config.yaml
parallel_block: false
init_std_o: 0.0
optimizer: "adam_variant"
beta1: 0.9
doc_mask: true
Each number is 500 + 25 x the weight over its row's rms, rounded and kept within 0 to 999. Layers, rows and columns count from 0. Numbers have three digits each. The size before them is the row's rms in percent of the matrix's.

# layer 3 MLP down, 256x768, rms 0.0707, rows 106-214, columns 128-255
097:513494505476506500516517507548486558439514532491536528487459518515477456542506510481508471480500482531466521511495512497506476523518524498504468504484512489469467522497504514481510502536489478512513498503522503538500484519515524517543476501485553511482521489484518513501484490489528480539496514491539481491514483511501519490491493478483485471438524496484518455464504491498497536556487
094:479474494525501518528461505468511527492510465512451531461449514500457460473507491470490504573534508513537557517505521500546516500503529532507529527486489480508530524496490498513511486516468461442493525480520504502461483505443484480537475473516504518490540524555518547490542501525468538528491537423471485527516518492509513477486550495494490505465479524486523511524503505495544512498515
102:510520464506516488507521485523540525531501472494529525460523552437504480494504472483458512453482492463503503510481413495485465523472498517501508525517541524528483541478437463539494489523522480473466496528508496498502516524476491499493495506522520508507459491489487499508493505492504487519474475507454482528486518501531524519524516514484491503500510509462507521505487530529462477533482
094:498548516492538537490518536492514462548510533510487483506515499407519454508520507537483484506501493462509506537487498461490477485471531502500511545491494486497467533501454509521514512497510508478521516523500474492529516465551491471511466449526519488474512484467501478502515511528578479511499474502474508501517502503509454485496463527505491525522495512483520484523495535534478473487564
098:495506451485548500438523485511481541492491525476546468520519499526525478502499537519479509486527482531471511506488529521543544501520531521459518530522499492483503507491509492523478524497499485520462501489516499522523517518500499506518508555470514472493465520476536523499480491474541467526510506515518525487500485491474475517472521515514517488493452524470511484537498508552488470484503
098:527502507512515525509492504465503444460516537477456520512498544505508520524522480489487536519487488494524499475552472501533508547503521587546501493521514459509507530515520460477524469481476510493498559501502534507481520488519447537514489512507500478486500496475466470482517490471499501521464488473505503560482470512470516507495510510481491506502499485497550490518508518541510508524538
094:459458508507470531497510478481502503524494518476473455440478522488541498478530529567444551505504503493532505483505490505514537520487506528517489470518512447527524508497500493523535499448514508509481523515526483501512511474548483512498491516540489482511496497545516531498460491503494466530509473517483509474509516499482509484498498464533484493544465470508494485548510509500478481539478
087:479483495496412488489517463477485493488497504501498534522509457518474499472479510488477509529524522479495476498503510505511473487478539509516523511462479504517541502490511504492520445493485481530513501525522436545503524491547548588487530485461469480507493482467490517498479528478500509517496513499491503498489498494464499506496494489474510533532435510508495504513494484499540501491501
091:535484482490506550465485504490488509524510498521493483503507479520522494483480541539469521519497512522458548521512490485435508484488474464546528542481518514490500478519454510516506466483476482511478540485456554482526461520510528532517494500506465499497471489447494469483517525508526490515508510484515519494494519503500490503494470542511415490469498523505519517479487510539506461471547
091:531470489506527480473479452482492502513531510469489523500527518515495450499461489500550517526518500491448502485512478470537513484479468523533489500535534523481537440513514513498473471507449502473487496479501489517528456450495454466466516483494503487498497514520493475510503525511470525481489483495502504482492480488484462507511514476513497487498498504466494442497501485440467483491515
090:533490478500461495484467532517464477525480530540498492494502505500499493501490490514483529493491537496521431491486438492474439515507480534481511450508488480452525521501486492531497522498505484497480509523506494494535495534465526526461513446478518518511528533548502483506519544495495446501517473499475509485489486507512442516527516509564518539498509513507467497467500460518484517476451
092:503489508479495484488509503550529501463473473521491486490560491493497541495541505569542451518518488497536482465496528495477507511498495479448521488460507469514490490537502464483515497511527498523470498548485505521467554517541507463515484467518468536490478493439465547511521500483522476478462492509521535541478478450493507458519504483531532465521495489451548511514492555518520519495546
091:496500500547487511552507482486477499518496523486440491513530511530477520496517517501462500543505481484501505500492516502519523523519458517509480499552505502505495520503508515496532467467488460539514503479477495529507481486516490486517511530480539498519432493530494506500456540537480491537510482518504486483471511501492501482551483476497502512518487523526525560507523505492514513499499
094:509477496507525505460506507499493536541500497488472463456556456462522489492476483468491510464499495521527511494508495497518500498495497502492476474508473469523476499524470456518480476534491479522537504487541495530508504488537542525496481536475550519482491535470511476489482482496499494460517528466510521483481510500453430511498468505537503463478509516475511517513512546546457482513516
091:504541472514490515488509467458449563478495479459541527516503476511512520526498469513513507508506492509482492527513526449490537534468513487472512473538488530511504474507462481518480490457485538527485491528490457505452479476460519507496496471509459546501463519492493511478474509552508497525478505499506477487513495490501522498500491474468503511502504473478535479467497501505497494510488
097:545479463519481509526511451490498489479501478499501497515520524489502545491520514490461482512525491469459517464530487497470488488523483548506493531488509502481477542510500520512523499525521474506492520575484504457499519508508509511518505527489433463517540480493550525510466499515451472469492514510501474502552512492542482474546505500523444544407509493481521488490499535503503507496491
092:472526486524470521467522502527506530545478489456516489494501547508494600479515520507464438464515480519502495511507453490501474521451520519506519511480488505514523495506530534498526461477483488494468492490465491511554525473509485492476505515492525473491527476519470493495519488440472505492506493518486479481483504463491509548529502475517527490489478529507495453489499495498507499480464
100:500488471524533520484508494486441508548509504481526510480507541515506496512459483495453495477486446528526505509506516478482482493463505532471547506506486486517506491500500531538472547498551497518521501512502498510510499497513476424498506523535537489486526513517489517483507446536537499486510466485484489525502541489492530451487544542521467498435496479471485519507498501465516457478514
089:512462506500506476456490524506500510521487480453527462470476475541479482468532492503556494545548509517497504475499524467491508485468484531533488505486461520512539490498476507529524482507509533494522511533504471523493508482500506505505485511593467513525481502501518500496497552500525522518508530459525482500464518517536501541480539502531514478498508471469495519497511480512486494496517
093:484478452519509490502519486525521518508454464455509509478453526509505467530505510489519554538547501504501530518529523525512470459516513525517513526511479501524500517481465496518497510472474496515517537518504513483503466507485481509502465492515541493509476504486477505502500505534494472525496479540529531528509511513494542556479472518536505542509512484506475484489510511492508522503510
099:509535501560504484529531516483495460498532507462464509520501550520500519488509513503499497487519508496520497473484462536519504562484558455504509492512497502547496546500476484526531506473524504501469486473508513513539512498510487489511495544501494494503510517493515482490506495517550444543504475520486488548503516484496483511502517512509456536487497530506554511480470478489496487537514
097:503470522512496478532523462424515470477512506441469486465489471505504467522512590494481488513533530497504516509499501515489526515521488523540484510501470497492522491520499556540495481507550482494498510470507488512432525466535508509491513461495498485496504520478508477481506467505507498505533492495488491482518512534494461466512497511496422457507516490492478506526490519470495493517557
094:486496494494474509517518453445503491495505530462486501510495523499494477563445502504500492512491522534538441509525483472448507548490510483484479501497475501485480497474466485481496526528553477480539485521541509522530537467467502448505470466488493516516491480509461483492500494514433468543525539521513563488503485511506516483470507511479525488515490492467453477525507470490493542507487
094:494515495470543511462489497509534483498486472484482490494507527489504471472522499515467570479474521509542552519494502481523490493491500484514514503518484505493501507517463505485502521531548516515522551507508527509501483465471535512532478452498518513500484506535501499497539503551491532506505499489490499461497539471483495467456526516522460506456542461485506493500485493451505471505486
095:504499524480449556491519490479474490525556484489505543512499488483525477511480459488500475484468502470486505517489499480509474507501506533483467555538458508487500490456506470485469541524529525470482543494550511527486461517483471529504479489535522495462493450545477524490485499506438501476480518495490557534544517533487510495538490475532551542495490532440500502484486525506506472503550
103:477487512532494494548502481508509476500501536464512532507531468517501500514468489495490518535539506508504504515537516486485477502526496512486499506501521480499496514467495511525530492496526496480509531499445453480490452468504498491547502472492483502538468501480502515490499546505467499523509461474517486486511487498519482531481474498465520510541497489483515533549506450530516518500450
092:504503508502530482479518509513523530511460463486498510500483555500507492527508459509484529480554505494527539480499500523502495466483489500486480523482460459474490514494511511494466461490496515568486475466470531492497492528489561525488566537507504507497514487503479485500494500526555470538507494517447502493476523492478524503461531535440532556438510517537522517473493533491508512459506
101:487514441449562516474482547516479528457495528511530493557482546532472465488514496545542522546519471530481498501496490561508494526504559516514519489473477491489517473495474509512508503494489510495496490549523506535543501499534473509505536459510519481514492481496539474515501505512508537533527500519536529521486505495527508461458469516512498487517482483514449493502491517514471505483465
092:503514489504532541559458525521477507510512547526526488475504477519472474449523465503512509469514490511531507509474474532550493514486500506475512509511495526461497536501468530478470539491546493514521489451471506505474496517503557462489481488514486492487491501513506548484503485461495473499466490542456482481481524502525508477501473511501470535502520503477548536492494491517505501476506
093:511493491491490465489494459497446465503483524434477483482494518507551500462453500447497465536528522469465514503486502471463507524499508539527547506475541535516514509541479472538507482491487535503511483482487506478518553500533463493473533506514544503515483481503498447498493502468557521510509546504509469494486528497487522523465530492505550508511474488476501476491494495483509487474517
095:508506505495473511500497500502545518479514463490498523498511474519531534510459507504504493500475467504503518472474485507537474497546475490467509515516512526487543543500457496464525458494500462535505510480516511526440525483482540516496469515493521522487484472456479474506487520506517524535473424525504512514505492476466497533530495528466515514521493447521538480499499510499494518514479
095:509473468544523474567494483538476541489503535485505532487540515538488514468525496473481491536525463536465504482498503537486479509500504483502501502462477533509518453457425504525480478507475501512488467461484506560522570480532448525459528517532513478499531525477526506516471506501477546526475481540508464458505513516507520512495500516459513516500472454439538474475505485468543513548515
097:468481469525524535510483490523486479524503474482477527487499541498486492510520502545484557502479540491486484573540483492455502492530500471509491524505473489501472491514478493529501456490490490513499472517503508424481547487535527503430495506530490455487484494526519513499488489501473486526500499506519517504496479487532478464465504503501508470533548461497478510530491485511501471501492
094:513476518495525490467515515506502495508475474484465456483542520487530522553489495508487493526488516551461539475528510509499500484495532460497481537516517508492518509507495494504459508501449478501501518501479466500434524504488516493490490499519548520498506509489535503519539509541441511501499522486506460542485498497498463506495466469539478497474472517518518499481502498512496504519528
094:477513503498464514516538563525538537557459463520467470524542535503479494511494528489453506430509511539431532483487485416477489465502471525516491521466466529492472500520462467481532497521538520529508489525438487507501441546531559535513512511497467523486499494484475493515522526524537539504495504506518553478528478490495516516502530516539494497452522495504488515503496517499491510462517
105:522508494493474470467496488449529478484494479507499531507485467522493502502489484478486498492556511501509509466475511498500470481502470493475500517492483496481495528498484483472479512493501523472518479560483484513474510498500482501553492531511509475514536529477513495500436499444483500511495469491486467530523521501470474506558506455521507505494507498503506470531501481494503518538473
095:500492454494495523486532492509504478497498507531487523483459521526504521473472471502543518459541541477530522555483541532479510491469486559486508513509474451476486515525489501533545517489503512514517462488499510487480493518484525494515479509512532486479469494494520530505492478482456525513518474500511506538487515529520489497491484521520542517542467513466501497499515500520552506487448
090:516492484493481503523492488509482505523559530496520525497455462531484501484484500466447515514473492493498502510498508433472519478501526479501491481500522454486477494475528496501483514531519528512494472539478516548491495501484519490540535539487481528493521514509510521483505526469463452504486529439511552495508480504482498510501471521456536486475500490541499512540498461528491454488475
101:506499506507522512496492493524512480466498490522502483526469510482507532482497496468474488473497481492490516451480502481496483491454514510508500496476524520508492532480491517491462506501501508511486483525495460510530498511500531497510496488515526491500493511537505502494495509511531516536469502502502525497501517494499514513497495483495457534534520552484494502477488449443514478548518
097:545510473497525461464475476507537552499496474500531469495489499484557501484473521472447495513509498526491459498528484498472507458548469512468537510536495538477492490519505551485494493500487522527479464495482523455471485439458488480454543483505497520494501495528506471491463487499499498539526493533507508483526476492508495528489502499504533545544520503440500514484508500499489499505534
098:488477477483520484517504525506517508508516513542465493462485516485467493534514471507481515451489477474471503540525466500529476449531503482481522488477487523516516458452482527487454483501522491502505451492467535474479473508518504506485528479521485535479532501487529508489490491545546475515515554506509509518525499508489503511544484497518483511493523530471539545451490497484470516507529
090:501503503516542510523463490488503482479465502480554528488528512527498490474522472505492488476547535474497490490482502531502468546522534537474498502521470510546513489508586554513492489521514477468512491470488485519519482525482479545487513561496489493513489509484474504501494460477549530496455481484492494541512499486488496501466516487477536513525499527483526481474510482507487497506588
097:462496498469486440526527513542538517472492497524555486488483478476491500523466491473504500483495475488540471489471516510517516482439466540521475510509514515519502505490476469503516499498516558505479530516522449532476505495429500513504513516466509545518523496531480520502489529450495487535473510532472494445483512531521476471494517447499508482480450461511496508487490453507499486484489
095:500510479508491482454506494510486534523497524457465472511518533479506491513500510517489492520531515474526514536496486515460534495513527503524496498496518510496531535489498498489498550508462457473473514502505475476500499471502452522502510537497512527519492538514524528497492476484535471507509518494512527498513514475536497517475527514450513498495522554512509505471481474502480510482458
088:537521528517503503543529509475494499506513537472513481471519556520507486466492515498488511477533465505548506528501459518512489531466491530523495521510494497507493474479474492497525497512448503503507523493474485531537456477527500493528505491493507509510522466486502484498467484466499474468500480494517531467487491475502544492454503482512516524532548532500526463519496477542479531519501
096:513530465512453504497499496548474493477518506479520508509495494489501511504513492502494530486510505520496507503496525500483502488471493465492515513510482529527488476503476456494480515476515539503494496518475465504460502512513472496467526525507509565497529452521527483509468484501492498517506520510438542483512510515531524446496493520505521513512497498516474561484497492497483523473492
091:476493545472511506498535492560525495531486524520502506512505521510525484425501501480471459486486459455507490562553473511546511475512551520528506495503533525520479520520472462509533523496441454496500512485462455494463509514504505458505506492457491513521498462464486520495485481473503479487478535515557470498504493506489511504478529473518536481598551504480456513525502500491532525469487
095:469486497499505479496476503505479518509490482465434461509502478488489535473526540481468487474539474486484543500489476527497482494470480465507507547510525464491473527537520539464495500489459500534508511524475501478564450487475509467486533508510530473517470512489525484483530537484473468504505556479487461512504526496496470534494533504503497531502557469501491471522511482495504472503479
093:530463498499513501515479516506508527478498477488508518493500496498492590549528500491472497523533519512504533528488438452483506487517531412525492509472550509480509470500479480466475476472503509506516476512496468544457444514504500535498456516498483486471495505474500528470506498554501499511527492520492536520497486492488517495534478508557497497518463467501538501493486467517511520530489
085:525479512497468464517469515529503552491522505486495501460504476465491482488480544469442534520451471468473473513484531485477560473524527549512515483462494498517485469475509531518483428484451509568481518477463484493480506463517530494524518514510491523509530500499538486522478529513489557480477498462505513502493472513490471524484515501486472467488484484491533483472490463531510512494510
092:486514541431503518530516523468482489528513499493520502511514489486489475514516517513484470516486482527520504448503482465504495504520513500496531503508473490489537476500490526473493515480473535467469466502470500536550484485503508462500514517537508489507523503488529538481481551484501479488498518492517462518507493484563526513496517492518463507476505511491492494474494459534468491488475
097:496488524505524489513489531498504464461496458533483497519518498510479449463536484502465479517479506480525503498517493496487466472494520481506486492459498497509509493485493485452453548540506503543470457475514491550469467453480453470490516503482491545495506475490522517511476518469521493489499505531496542503493503490487498495509525487496512538507475487467494494518511501495453513538525
092:510514539465480514477496526527480460461546516473515493519538524506533506478537483511527450466463466490491507482454510533522534518504482540485503497511455538511530517486473462471516456493490472480479537500470483517501487477505480535474503500499494539532501503495458495521509493474520506542551496583520529523501477509555490532494494501510501499487510488540482499497498466493500490481501
093:438497480490468487541507463512466481456505509482516523486474541547479518503527517513483500497492534485460500459521518465563494477534486495537515483500484478521506510517530521505508506531579517514520477507547521494527503512489494498479527565543490494531496512515477449509482499518501523484514508497509511490508497469476463516463488492453500486458525467502503539483511478429508532533481
094:521539548460502523493526446507492506494460560472488509500549536492458511502490517513503522469496448489447522519459516506524498507490491473534496485520508467499506469538522544518494479483524484522489474493460497495540511531498537513484477488576480507499555457504499517514514488517510465477505480510537519516505531484510515489548519483467554491514478485521524509511500514527502494530488
090:495494519534517484514459474542460490502487501517501484502551525498454481518455489477491551502454503492496562461495493532477494561523456508513481528452506488533481518537501525539496446517501522498506542526533530463515537530520505527527503536497460480495506511529459517503521491495530510511487529496455504526512486490502526469491436508499506521516552480499532526435506505504509488472526
097:505508522466546518496486491482509481480487492532493473497515480515529499491474512503477508518494462461499517513459495504474453477545505528525504510504532516518514487498519514491510515536470492513514529478483505527489484459480515476501498499459507514488476462495481555498562513463505577537499495509491521526509486487560504487510487480442477537501494456525482476487490507495474506485489
093:477516494500516497503516519480533522497505525528504504463484501523481524498480505474526533493521532518521478517500501464516519493498516584462516512510486466490511452495457489531474522492500509490484480495515506489451477485502484452505533566525476492475541501501445492508515484519504530526504493520447531483487505503539546502471515500490518508532489511504493481468512510505521521485497
092:493507460530491513474500473511495497460489544455527507512484509554530506471497538501554469503531473473455537479528482481514522518456423450494515503523505530522468494491493495544524533500528444464476535536448516513504552527469512500518485510516483490506458476470525516507497523516469505480505513473516552492510494474514544513524493532522508521491482553489485533562493496515519468497501
102:494506508470510501523503498466544533551459524456458479501533513467509461551497496438458527504479504470489492516487505545481497519510491504487485506508514519497504489469505524511529544512510487495518536532482499497536463489475444472529517542501532506477484517532487540492539495510470517494498516496493536496527504501470457494502471513526517483489495491481503515502482487485482466499516
093:496486495494495544502504475527485461470505479468483529503479477512520531501516506524462424492496555523488515529492462514510520523503503435536528523479456455503499516525472479543503542504511507529459527450521456499494445493518506457475523465467484444504474506517509507490506521567428492532493506534533512478483509483478501500482466492525442495452506492489496479497488535497451504551505
092:474515465501457505527529519481534473518483562501486512521514539517538531541504502496513492528505509490441541510506499493497512525507511519535514494481538480501513518509475492512469522499493485542483462509507476484427521507484459496511491452504511524503492491522550487539486536457545498537506506494462499489500492500458495471512472496481488521487448540434446534506563503436512514529512
092:492512448515529510504506526500553478567478480486465466512479503506540515483517509484472470498486512482502486442516551479474479488484450469483466516486511500502510475568491512487499557514516509529499445512472521491516521480503494507456536471460485509495525529490468516497451499489508453521492517502460543498505495493497511462497470496495522536532473499509550516467488492488507500453553
102:542461481524540491507472490559481499483483542491500484482496523495514479506539501536512516533493466461487474495504448525481550499506519450465460466512497450485483495529435495502483526528488459474496496516502524471463546503486520522516531491528508468495532488470476484505521474546439514485480485536509524475476453497473454511496456460534450502486477496558509496532523493471479512493499
099:499487528526489538476502506516484454509486527532478497466488525481500524499486520473519527491519562492504508526487498463482506529491551534508529501491535569498463537503529550507499516494584470516485512464524507502505507533478526482468500506482485484497535497457509508505499504497544497513532519477517455534518556490526480476528519499520535484478495470471485516521493529531510474500468
097:469544434508459484550520453509503491501481531471516492482464461466482526493528495488488503493515506545470465475500525506508540505547466551487485567496478489520527484490484493450500501468486502500504481501551513501505545511480498499523555503509457454509482493501481510513502510502458488488522485510473447497511520475477483506525507466489500493481452428477426533510511517479494521480485
085:496513495521462480503494465501479486559532453463477500474502504512481475543517485510510460488485522467528507436499510515538503536486479490532511505511479463513510516526498506563472512493454520486501466488537504515502475530515496504473527426509576470501482498460513521511550490456501541528507515513486515512528510515505496490539506501474473526470504507484477508493510508478510463534503
096:501474485505504474511489534520505496471481490470521500500548488527503463533443489487526499487563505514495493479500521467516481477476519509486494528540467529476503456490515541496512482524524531497527519502552501502476466518486452475427535499515505490512474477489511461490485475467465531523481509497469513489515485498444487525548500480465457514489512530532523481503497498478484539511482
101:536500464476531512469521498539537509463495506519499450483480485527502502508550482537456474490509495531520456448521529471548473488523510457494521508480483502521509490534548502474507490548523526519501529504500468475478488479447474498472509528507504544519461476498482492483530477506498488486478466547516491485525491529525493483504515513503472489447494532508491500478488499473508492494485
096:472512543527491518501528517516461503453513489522539518527483521520461481518554541468517516524522484550495466494469463500503498534531505510498516478498511520485521496527576542512493496495511479466495501468502496517520474517480452516524453552503465470483486514526527484491515507554464494521472481497535519508480496497463465503480527479493545517505509524509503495516495499546520493493518
182:475467479450501507487497491499521528504527485486463486483526491517490509506482537516524495506525494503518515503499525510501510511473490493533455518494519511569548489511509497521523470454466516493459532511512466519496496507500529502494548538498501520550502531499518476454520526536469495502442501505488499457451472419521480518507486475477510509484494501489507485528446520478491527514490
096:536481501479554471541498522499504530494515480532502442472499487494498482471503501490467492517502523510431493564494500535486538496517514445488484489486503503539486484500542470502518502549464506506500495467550479529483485476458469527470504500470477474485476514487544487498520517495469476432492481450488542509463504521497493532474472516510526513512453509527523520520492504507490509449478
100:507507490509503475533566530552513494477454501470517476519537468506481492488486511461481538479488463517509454496518509509507536546514479487500501480536483515525465533543515493498510494524497472472480429512496500491480491520522467517474484481526482505485496512494511461498482455484530461524500487545507480517517512518508494459511491491508478523553506529491501501535489480562465494512530
102:534512506441484489462544509483498494532495512510528503516506496486488510495433489494519475487484446502485481506496526517514462502488472510515512566480506454521503496519506518463476524500471513485508500481548499488473493514512519504503498497468549480514497500497464532495425506511523489498500492501505478459509511519518515485486543525548519515473497558530511469455496494482438515490496
097:530455453533525478501488487493467480497532490529510548504505426496525516484485518538531514487537485512474530509515509497510537456502520498500533491486450518503499511499511534484459508501497533476495473523519504528549483535510493507526506491545530538506498490563540495496481450508478508461527456532486459540507537476510496479502536521444532531510528491539497474510509492512491503490523
097:484510496501512492470482513503510535508532494484505508493498515504565530491485484518483485523486461548499452503472539492487513532466502498461495487493546495523474488471497482502490524527517503543547486479523483552478461498493511486470526503466497486509508466426534474492500500489511485537476460501530487499478492492525504486521442531445492500506504489482520515494498484461503497482457
095:519545498471484508500455474499493468512470470531488427448511537475494534493517482504501493507504525466515475536455557525491499459519505462526507506502568459502487495573511520495505500465520507503537527496447515496484516505507530528477478490496531490498547516473473453475512454470471507499518508476445487511469518493500527492503577516476430487556463438525499472549503520476479492505494
097:470518505513476505513466535485513489517513498477525522530474528471468514470468503466476515485499504508510500497498503505529521554524491511473489488519513485500529490476494509457485487514491530536500492481513477524471544493489527492408496524474520482502512469469526508507504530480499484554495503509474509547491511481494497497489498494513485533526450460507539468513519509488511486521522
097:495528528499464496521487543482484503519508527577506515488485515527523521507487545512469528461450468491497488458507497483517519467525475488551485519475525546473540528505506537493500483476524497517503521491476487534485517480462497450533481517501486514500510524497538476508465545519502489476497502514463530507506487507464508459494474467490433509463504493549517535510519539459486502542535
096:498456503523493510490506509573496534519523545501510441515454537492469499542479504468510470497529535460457496525558504512469493479526509533517497527520483509500502552504522522508488507469547555518465542483491458511503518504526496473530473521459531527497506466485488505509518525502499498510506499514534463535471474522455452503516531507462541507507462506531474487490494507445519477469495
095:512555502520468456493516456456482510480521489497512496523518510505467502515435492513489484518495491511488475454436495499490517517531517487510496524529536487515537512516513536480484498513458514510498523461510494514482500515471511520536489453518510505480459479450420494488542461509481529479533487514503463501497515490496479490535451479524510470522507507508502509510488457472476492501488
093:476491511500529499477481497473520509487513547483538454546507497493510491492520499527530491501507494553542535524477444485507468502463511488483500490482484497486519507568524472496494458512505504480514468535469465514492480509484455527483468459526492476487508508490493473483518517480421493516485499523512492499513517536471485515448487464453526550551490488491476549526498480543509494500449
095:542502514523508484494538510533500458479442521487504499489504499517515528454523521484448481489538525512510460479500512506503456525507564457540507478521482542527456437487477509511509509514524520496438457524465496450518548506491524478444520506526507505512492496492478521492518467575537491495503490502515479516505483489544476544450534539486445525513503489476490475462497492500482520551480
103:474521485499482527511490478449524492439461499475503506501518472482505475548498458519455504504525517460480470502490510564514514534481514489498496499448461440461491504504487521500512501501525513466535504454483468472464482543503495507526489475512512501498490490464465479521529514512517506489521481481503459493496490511511495495482496487510530450542513566456484479539509502518496540514546
102:500522497458510480478538482469525491481529473494484523510521499524543483485466532475479533494497510495473519486522510535531520493501452511488530510488488483513521508481528500496477511550479503516533530505487513493471476441503494523494504525490520428525495503552516501494524474469521487554514482498533532517538507517500498542495514506538508502494492503496491492492497551492467501498475
091:533504473519527504430525507545510522512541460458509536480508481477485504453537508515494507490514521526453519495515488528480516475490492517527521511519504465495510485524468446496440515521539490551502518554512492472509465466534496515510507468507467491500445516470557522516462507496562503506519543460518485518465556501495501524465544472484519512451484489509504477521508542506504476487505
106:506475491487489505492503494510518471492503478536487550523488514504507480508500516470486503503491512521505463516483511503491519508488456465452509467502523525494512473470511537501468507531495473493517513518474512514490575495447560498515475449508485508477486489512497555520460492487492551490514499505462521515488531541513510480513525484495526512484528472456524467501517561483507524513491
098:469490541484527530485514484466469486464503528479531487463560485512517500521477500514494504476493500480474551475510535485501498536487477507474489490493539493515487539493515494557471517522476534477487553495465496503457523487476535450498483514501509480488517523500467501489524480507492514514499487483481554542519481512505488494496478529459564461505531523483523519464480483485518508505481
088:479504476478483520521515507478504452546507481464509535470550519503553524517481487487504509485513531509505476526458522488506466493512524500498504530539516521502493515477512507495504557500533510490503474474510529524482517487521509500478506488508510465488495526475478493491441479527540514522498491488503524459467497549505533489465489501494524477503506544514492518428500501466516476487508
094:504530533502477525489498469510495490519481477464501479524499541501480455496493471457500505537518492509486421530518465451475535526486526498531474506485509474469529477477482444535559498496491521486469515498489506481465480494571508507501472479491480492497522480489498537499495537461496519533522478494543471503481515487534518482537474502530512469495495480484492478476504485507527486529437
095:534471462494513533545492546493518515530527478485493511490504483481494438498533509531535480518502510518519510521491490556499479510509480537484469469470542474517504472458476512489531551493485488521517522512523494503496497540508506477519506462495513552501476528417477504494518536501487469496543473470543497499448504500523470493495460487526494522472492498526477482522491535520472502475528
095:491501479497553504521497472468526551501507485521464453469485549484534491495478494487521492496489488527485520524520525526500483454494554528487477529510481490529492522497502475509528523481486479503506543454474461493491465517481522512485478490484526548528548507485489511520520529487509441479509496507467434511497470518514504523479507498510525503562483539491490533507486516520505479459514
096:508477487483491512474491500521552533510480473536544504525507518463480513487522496498501517497452484459527484552464510488487524510472541504516466456516524493497485487556498462544486528496514486514493499466500514488548512486541565503534515530494466503506483508453530494474473519487493486480467481531529480495490464519472513508511479484499459482481456508467551510503483440539539502497506
091:482469459506513493564468474500514485502517494460473508512481489489521459534503489496494428554555511446486492462514464479482465487467509515521491463471491485501520496539528502483510508554517481446493511490509532489505488485508495485486475521487506510534454505513515512509507480451446451506516496498501494485486528476516480507529478532477520487457509529462522512522517447523488487490489
102:527511531480514533513491507491516499472514507523467483500496527531476509503468533483503502538562554461521517481485564529537474488520510496518451505475487460492499511468482512499535522484466457522498505476505497508542459491481513515534476472521544531495489497526434496492483494511448524500521496520528518515498512522538493506529477514470531491483537476503494517470487481495470530551474
097:520482462532517504508514487500484547501509506513565516439508532469497479464542511487470487498542521573501459542519423526507462506514477534427522527490466532509484450486519511539514521501469492510502506529448508497492497475531511464530464513500480516499454522494525474500487498533497525472519502531524506499481471499495528528478505504496475473468503508493476509528495559518504499525504
092:516508456542564509501453509451506476517496508519499513503473485508512536511532482524483537474484468524495548505469451469511533457505495464529503512507495467478482534463541542487446508534529517490497501491509521481495513499488503513519522541542518464473481498512513479496520469494508501509515499489512519507498486483462475510535532475478480501459539535483498515481505464505506475492513
096:510501486525506512471460478496508518536525496493521493544528466554524498492517495429459510470479497469485474466443509489489491484499475481474512509500493508518505503535499517487520475494506531537470521488531510464520548486481481533565491524446507502491485501508468503527494497484496452527511494533518524496485488495513462519533493483467515530478498520501520497499511509531464497501490
095:523481471496488441451470484519503552543465545489508471461454522511468526503505462482475493509504485512557551521512493493497519473462484493501479521504489541503495509448497523496484495484425482530454469552437516546483480497531496479538473471534466539489466512490514504495528425540490480484490489510524488500514515493491524475475511497454509542495474521448503490454486526510508488472491
094:492528539531503465512518498502479501537505544505485505473467527484511499479550508494469480477478497521471575534467495457498507512496501552503490510495452460514507486526488508505464507507515434458513503487483504527528490492532534511494501500481517490500465507489548522501529507533513472493480519487492516518467514500491463526501504496479492518486510518474509501545497532523517488465521
099:564465485524492492479489463516505530486523477468503470534523490479523487458532470539471467455487503537465508513511509514476499489515510502512511469490543557508495458499537486551437504486468497497506506550486498466502511523485519457472550548525484514507517506498502487469503493453461476442450468442457493479507520518507523495494507493457522476506533496479507496511472515503510463501464
089:522521481506464482496510528496469485588519460505501538517479486503517541518551509513508510512492480487536452509464532487510512432519487513530492513493523523522493464513494528508508556516494493492502458516508476510487475508507534498486479478539489498513512454537471511500451498560508498507521477461516490494507510501491516550543513542491462485477491504520510464489493499536470476492468
097:518523528525503484488495487504539454485501526519463528500529499497473497512485480496487514490487537514478540471512489473516482549509482530496497506519522515480486481571513515490513510482504468520515476494533456467516485501494504485470471497517449473494486520500484525496551506461472536465453530517459513508530518519515457447483502502468470503490524476489477492480513472560502469478525
096:534527501524506470539490492503484459486489536473494488513485524487541502505498516472509521503525499494516478525482503513457485518544489512511532511521496485529487492475463512523519501495471439460467469521475472489508524507499543542494503581485481553493513474481511524494541509504532546504520510510498515504501507478520512556522493496531497501516537498509515488506506525511469475503501
089:477507464497512511486459492521526505501499510510536496491468463463479500492505528497473442556511491461489516497506515519495486472485456476540499509492478518538484479519535498494471511514553531541479486504465504486523526525504464453477544492534473492506486503565489497497564476492487467531500564518522452504489522464519481500487460510447430501501485523502509472487499481498500467477503
093:496505465480533524541508475501468513516524497543492503530515484499469487541482535506482488516516510480497492459493513536511504485514503509509526447490488503494470465491439478475479560477454526521481520516503420474520512544519494430499488507493506489519491483477502536494488494515558395477478513491549523488478497502516503503488500503522478502497472461528505528473490475505511479504545
097:507500515517492523470459520455492508487488501506533493542467563515479445514508522474506472495482481462499480459523487469504475487546482542554478501479502465505504482528487514494517483522493464479523520496495488476555474474508488483472500507482518434499525523499551513518563507489498514504464498528521495517532465521486504510498507523482455493518537496530499494514510474494479509480495
094:524479450482513509520485472438481477570499486492475509431527520471550479511514481475473530478534484449516470510527520512461465483506447469486519551516483517501490500528462490487516484491489477516470456508505534497488506497537503447507512528516455517490534506480555489515464510533482526504500469504464496501502511517473475521489520517482476543476488461536458523481503515462517486469490
102:481511504519542531512490543474490494482538490485514495520516504540477496530520475522493516494520520506449496492503464459516525457525512512486480450469521475478516510476484517497501478523491488511482496448554485507518504483504472470524515474500475477496482495490453498490501507482461447482449479498513487565503512503513487512496513491540523462511513458508488474492496472552518546518514